config.toml
n_layer = 8
d_model = 640
n_head = 10
n_kv_head = 10
head_dim = 64
d_mlp = 2560
vocab_size = 16384
activation = "gelu"
norm = "layernorm"
norm_place = "pre"
norm_eps = 1e-06
positions = "learned"
qk_norm = false
attn_scale = 0.125
bias = "none"
tie_embeddings = true
parallel_block = false
init = "uniform"
init_std_qkv = 0.0214
init_std_o = 0.0
init_std_up = 0.0214
init_std_down = 0.0
optimizer = "muon"
lr = 0.00679
lr_mult_o = 1.12
beta1 = 0.95
lr_head = 0.00405
warmup_steps = 200
schedule = "wsd"
decay_fraction = 0.666
decay_shape = "linear"
final_lr_fraction = 0.0
batch_tokens = 65536
seq_len = 1024
doc_mask = true
z_loss = 1e-05
train_tokens = 566400000
steps = 8643
dataset = "wikipedia_en"
Each number is 128 + 24 x the weight over its row's rms, rounded and kept within 0 to 255. Layers, rows and columns count from 0. Numbers have three digits each. The size before them is the row's rms in percent of the matrix's.

# down: layer 3 MLP down (transposed), 2560x640, rms 0.0477, rows 485-531, columns 512-575
# up: layer 3 MLP up, 2560x640, rms 0.0945, rows 486-531, columns 512-575
down485 095:137142097139112127162114137085124156132129133155086129117159120140143169106119136142114111133140125128126160122145144115160099166113153079108140101154150133136112093146129118150127155069098127
up486 100:133120111134186145131144139156133139136137119168125135137134175134113151157145133112130132156080124125107107088086144115179179149142149130112142090114165137093124091124075136104120152123129065
down486 102:108092169117090125144153129117111141144127132140127124149145106127108109127114140122162102120121147119130124130114108109138098165143089141125141112120140143117099134111139130137126174171182105
up487 095:108125162152093126152147126136136129074162162144102181137118155098102131099084132127133090131088107115124164175141136140148149118167144149110152112123140142115086132109130113148127141104115133
down487 097:105138122139142167124120155119168123099126134140143153147138158135101117126122116150118125127157120115075117111136166093116127134136112119161120140120163151142163097128114093115092145129109125
up488 107:116126097103133166146101129145132115127162121149122103108084125107127090162131100137120101187120146113162165128162142135121115134168106113106156108143144110120122126168124150169175123128133104
down488 111:138075158078112117121166138150107135129136112095117114161121179165147134138141138142126123119124111145099167151116070096175096136159125114112120110134158142090106140129160148112081124091129132
up489 090:133198130118183142120138115146157135106125161150162092140125138137181153160131108160114120174143102143148101141127075162174147144089141082133111144129090163120115092094138146131115150104122121
down489 091:127102131123078091083079164116143157105107130156140116144116165122165168127122116114140109149142139139126127135124123174140087136127124138137126154167106129136138168150140102141121098082075174
up490 093:116118104134140113129125135122170106144121147150070087111112088121103169167132103166127144100132105118175125181139103140152161136122153116129161142146135129115172114094132123077143103163117120
down490 101:127129110119113133119110129143071093156147145097140124130133119111137103102121085117122120138154138110084138118155179120149124126141143092118132163146117132152101118102128123125137125111145085
up491 097:157119181156139171132117117111125134124142143155132099147094129107167152109107123155109150142122120114131155121177142099125111125146111088105138139106123161108096111083137163106096147178135119
down491 095:107103077099154115127113148125116093087134130141110112180105139131136137128121099180144134129122188131131116099088132099098135105122138139095144127124129138092147128120123114139082164144112138
up492 084:092111121142126132128152133146148148111148083104107118121131167123111111099115163166159133091091085091132131128135139101079104120127122157150111091155135134146123144139129125124122129131085117
down492 092:137082121165121102132133144126109142120096133092122149138106116131152127182107121060107119104136148118165135122143174082185133123159104123135137081196164100102113133112120138136142116104140129
up493 089:090121146184153124141081098167121119131159108105127124144163125169154114089120126150105121140139160089137136134155148135138157141109148064153168129128116127141163118072104117130104167088125139
down493 091:143109123108107139115090125139148138125121111159126133130160156115128137104158131137102139094115117128146139141136126123132121113124104117139130108130126152099100102126104144128066178149126102
up494 100:095112094142096129151097102120091153142111143127092128139117111137144148112140091156093125092119150131121137161148153150118170058107102177136060143125100152107136164104124135125116111125138126
down494 100:093134122149119109146121161168152057145166130125118143163107141115127115163121116127129131121106112107129116133130154178118098059135109168090150178064177102160144128161138159151131105130114118
up495 101:123207123116135115154083091128143135155132125122160161147154150125086108135128111133139156132123076122143115106122118118091120112146138104123139122121145109142136121076138125135099138123153155
down495 104:117124209137129117171151124101096123183119161144128145139091098118146120167143148107143153181139146096109137114127103134168125124108150147170096089116144152096132129187115107141092126122126148
up496 108:110147093152090105134108107113132086137177120128161151128120146154156122119151124117134124105154076123133143131086095138133181048082123142125112123148154156139117097127188138112113148116149137
down496 112:128125144120149139087104110092147088141130125114160161152128125128177121134158107130117133113177147111146094163197096089129104146148120147138123135143133114112125152095116161112113075109145131
up497 103:123131126119119120145133154105101120119118122146122089122145148128162118126104109115120119118126164112145139149114126122104121130072117112159083113131123127132129138115108137126097113140155098
down497 103:132154154154147125186104145154117089169143153136144109121122151107110163124115137164155112120140135119152147086148114135125129151131156096110119174125111136122143108131144122126103117153095105
up498 100:133130127117147082115124143088083139106128126145071162118123093126114090100099162169175115136129156104122112137118130119147145127115121114122132110137147134111135102118105153124180131137135134
down498 102:112129123129096113137122139166111154135106120141147130124150113181113111128130133168122114129132074172117133176157138082123120121146086140141143079120120132098153123139131098075094118121139105
up499 099:170157137138181138137093141112121144069138145084121131147092087105140132137112132113101138133074145123108172133113112139113128114153111156103166112129113146114154167104149154113128100124105142
down499 100:128131142136070126118139144134126119132120163093100116134103109135103096136127126113096137125059108093084117123167112111069115111073083096128113116109120115114086060108140143138118115137127154
up500 093:118137153135187177103114109114148102104143136148107147101146082147150150123154117190098144158096135131133155169162115124138102137091141133164130107179161125142129129109072172115149138106090156
down500 094:124177136184156132099141134118123089130117180154159121154131124144137100135141153087131122113105143104131125112120121111114125124157085128104147141081115107105113115186142113160109112133100150
up501 104:114139113119174157131171171141163119152108114127098173111155137155126121106155120122105133125090125120129181079093156119140090146146107145186140144130137112106133140100169114104111120097122084
down501 095:099090147180161128154167126121135101166135170151167179105131134125178164128179079090150106112102166133089149145143121118107111120148133111135143068137139151137139121140111120146148135141158144
up502 122:206149169122165106113147102131132105125108106127113123142126124142135125124152100128120129131181131107097123136115125125136118136101082161124135128097113128136160134160116122123113111132144148
down502 121:082108118123114106152148146153142124099171134133086112140106111153127138121117110154150144169092139119150145139129162136116132150098157087126129138147145086114148124137144132132142137144060120
up503 098:157118152129144130119078095124075132115174131112155118112115093133161128155100120087161164111153142116094170137111136140132136139097137108151119112171142156161138110122143062138143177140124111
down503 098:117138089129126068132123145099120137140156090124126126115124151144129157129146144141120095134143122119152110090123107133099130076107118142119151092140146114153108124119140104144122124097139087
up504 098:128134144109161106149127135119086190186119102144127128113133179131154201170151118110169132167125102140149173135142096146118097131106086131121128121121165139109147119169119132112134132088106116
down504 101:143149122052098165093107147057161099152122110138158153133120131094119059131152108080093097123142156148141118107152122127098147119156154171124148132098157140129138112113128175074140109100132178
up505 104:152145089084092148181138110131100184167150145137114146110139105117127106127117107137116111147120135086133141121116109129126136130132118106133121116109146120152148150111150107103092118126091087
down505 111:183161151100116150171065096073098093122117162130134146114152152128179098117153161152133128123069137098180127127141121112143145167112127136139117149071109173099111089145133130102074102141108109
up506 098:101122154109136110139154134092118111139136109130124139129160176081143117159071157097135150130105113116146115150160141111149083112086114129154099103140103135162103168113151132150155116141164098
down506 092:162162150178120130141073075100124094140115108148142142158145122143158113135165188126095145132129169152105123099161120099158128128139124120133116049091126132111127122130126149149111095131104103
up507 096:112117108160160076095132114142166099136123138099157138108146200141148156137126144105073167172150185147118113124104112163137115136109122138096127132177111175172139181107112121147071095065113144
down507 091:112154070142139152119098133128134141133099128150109106098133168161146102116172107164147117138134112141109158130113118141163167129142128120135121107162077108088100087145154092149126136137094127
up508 091:153106137152115116099109083131154126126161104115123178142141154152157149133113137128128142151138165168181049114129096103137153162130163110118084139120127118134129120150144118135164102099124169
down508 096:171095119077176146158134120149091148121134144128116122117140118151106126170121144116131144152136086135150079165125163103092123117130158094112111101143157143139093105167127135085147128100107115
up509 092:125155105133146116143095138146132068123109113135130128157133090150110129160108115134109132129121141124149079091125134140114147141067155140086125157139148143126122135145151179125126105172118134
down509 091:108128132104102151138195129120141119115151080146104131102124126129133130135096103128124113149109144102147152127101128119112129107129116125146142162118058107108111093102130141151144134088149129
up510 105:117123115137125132122186109099105133115176152133110122169169082128120087096146136135169152126153132155159150174134123118118137122165126087110121154104124133144075180156123125111136148125121131
down510 102:140177109135136103142158107119115102082107156119141130152164114125133149135126144090137101122122158152095120150140105170161069130109073119108104136132159103140105134148116109169149156116120122
up511 088:125107155125128168118116117168101129142074136170110164152091131173136142104086155151111152118151146161119105126130179134115178103111099103120124066148146115136149118117148097154102099139094120
down511 090:131191159120146140051116138155158142152138153150135125149132079100175100098124090070156148144105167126087083133132140127147108125111124134142099158070143129163106102119096153118132134114155125
up512 111:152111147149110103164135136122138106089141103125124163076198125093118121126118094139089138102170132173113141148136132120123137105117121101116153151097117129131130169135131102159113126133127091
down512 106:119132173184147112104160128153137103123174135116127145123143125127126147108136112158119143106098075117141088109137129120104114111143095125186106118150135130071148107095121158125105145118127169
up513 093:083076122158101188112121117132085143107129119121130172098110105120135100122126137147094125142147167189170131136143125146145147103102145133089134119132104093074138143088109124135136141065164133
down513 094:159146138105192106089098095113105121108116162136098123143170090133115160112112149125116145124088097140138145126138114170121108108122159136145138112147134124085087121130164110137079094148112210
up514 109:156120095135128135146113159110167105159112166066144076172135115140102121145138127121101072148142170124141140139071113126158124098148157120148135131133133120137147128125110114136117105119123109
down514 105:119139118120142085133097148086152123096104122136119156146119155128083152132096095116121097129147105143140152122166110138146152148128124103141107160149126163165139146136125159148118154152082192
up515 095:147133186135092104099209084115122102142069104181113118132152161107152098172099143108125137149141126124160131134160142116144159121152125134149122106167128154126124128147105141120086139154149101
down515 087:117177137170124114116130120099112122119171133087156096112153132155151151107101137134143129145116151163090090108128109082138108160124105139123116134120126153203111081148175127167160127129119123
up516 092:096130075097160130107145118128093138150107112125138117145153115139160128127132110171116113144107110157108158109172174087121091113158102113136141115088154096145167129113150069111115111155133121
down516 095:142102109062130178101097120119182137139130133153142146113106127141110108164115146119096133118144088120099077157118153150137137137077129097083173125111117128176120113109120132146127098104153137
up517 094:079146168081108123086099135143103093144081111117085125155104131144095099148118108142140142171144113142101137133135135092124162157159198112120122127126107114129145135152135148134120144148136127
down517 102:136134110161106111125151146123102130201153144081171115102185150140145085125184154132157117112146148145094135136173087132147098150104117117145131148131114116118173121118138088171128144139084142
up518 099:133163131133103102104139113114126155157107134145165108086148163156132135112095137117176162125129157161149119162142135110152158122120109133116172136101132107129138123098119080149146072110110090
down518 096:079106133131134127092162140111139132134116100099134131138151170104129109128115137118106124153105168127144093131139112128109162102134137117136101136147122151066130138155104096152116115139126168
up519 091:126147119140149120148096156121128138131104120123156141121153149101120127165108132095117121122105112112105088184121143105131115191107124116119092134149120136134143129135103147114150121124145122
down519 090:125109127121148138121123067139131085159138135126142184109127125101136085173125157120138113141165105114119112149135117129146063137113129160117118170067132128101116155125149108121108182072133115
up520 104:122095146102147130131137134108109167108130107120093126161140151132112121112140106131136203161126156115143146132143134137096150120168152137099142104125120162157115190110091142103119157132102097
down520 097:106123140122123119162149141114117190134149152190139106137140123127125107161165110128162093148121131102116127128161130086145130158117058133103143134105174139130107109113116122146124125135162126
up521 100:121162113114125113123120114159125086097145132098175119132173087134111102136162148109143082142143125152149094101096141134109133163132103107096113142169115090106172135155100120121125136126121129
down521 103:120144154087118108105110163176117134102107129103136151115104129084112068119156089167116148078147137105067125142178136161152082174138102169095144130101105130115153103160121159135158131121138080
up522 112:149159102098134144144158126138095124136164114064135143130140065141117115089193107125097114123123163124111109082109106097064108147079131109128184138161141139138170158166100122136129150132117134
down522 109:169142089116135141117140120111134145139091131098116131118106153149128160134134108095121116130143128096140122125131101079152098145164154127098108080114141171120114161100158158132131167110155084
up523 099:131113134122158164167115140161145090165118131141191134110157115128119126150146109154135134124142113109157157138122119107158130112109098100167104099155123159094122138091118163157134118133130097
down523 087:151138091139101135099143088124127133116158099107118104121102130096120146141143082127151116142135120214121137095122084142135156091152148132159142157094164092137155121141159160161101128149146079
up524 095:156164153125109125132118123108074143155156125110146112130102123077106150107175143125103119111117126168131146150161133106110091118117102175124109141169138158155128156146122151131142125127121130
down524 095:107095098134134087089091152148130158136151125124128153155084128113110110121165178143140135149124127100147118111086122138157145121138118146134105148123155103120148129109113114172153099112079175
up525 110:108144138117147097131145088128123101162152156119172138105116151129105152101099137092110131096132130111112115105157153145145145170172134082104130155134174131111177113115169100099157079158168115
down525 101:161124137123142110129126124140135117124118133157154085145158130105078136170143159136108064127138117115111129128133170154098108138112133103122128071129107125070128137093111115132107122141131121
up526 093:077164085142115091089105130126114125119118133103177150118111060104107178133135085165156107141083103123102104108080151072147123140158162136124106121144119141140104098155163097158165119149123170
down526 096:148061154135128113103137142100159070110141104149107110140105152148108111137113113132114127128132169138147168132127096105114138092114163102129162139146134107147119137143121169158141152170098103
up527 103:091156146094113102107155113139107128122113087128124107136141124141093138147127136133134162108107111145156118119186171143122102184124169104100120068170123134131103167093118095125138132120122138
down527 095:141138115151149167143127159147138144105130132155110127124146136123166106104110103136130120145145150117098149135099118167086150122125075112120151141127079103153145098129134111126185136161119131
up528 096:100076119122122148142136154122129101129109129092146149126153105120132112176132111146182132121127159114125118106146111144106136141128160079127168144115125116118160106150154102113123122090141117
down528 096:134151155138116138126083162154136110149148152124183141141096177151103112121137140140140123120127093116100118157133121138108158135147097119134119147160117135109121149126121127121143121146091137
up529 094:121088122164137147130117140151183125101103121137144124112149173119103126132114133141145155103122128140091143095161126143128137150085152152142143125111130120131161173135148162151118180104153152
down529 097:081081131123131131152138090122136133131143126112098112153166160111138138091120100112143112109119102152146091115194172079109134097145139150131110177153106104107123091154097148104142156151115133
up530 101:165164118120148115120154125149154180116132113149099156112125099154117103154132170128151163082125136113146117133092125123151144159129132084110157134161172111118139153145119109109165116113130113
down530 100:114155124155118070140128114125161098119134123143122147114122130112156106129146164133080105114103083163102132121128095133111137135201126169144145110118132203141100119117143113147115123128117158
up531 099:118133115138075118138123041150136107130138132115102152144142098092123130133142125180132147133163150083118089165163141104142122131115134124106151149149111138132125147142156174106121105136122119
down531 099:139130145135093112124164102081136130107133121171119153165101134145136138104132212118103138164116126149138141154094154140142141134197108084131085147147139131116098108141146136174139104119116102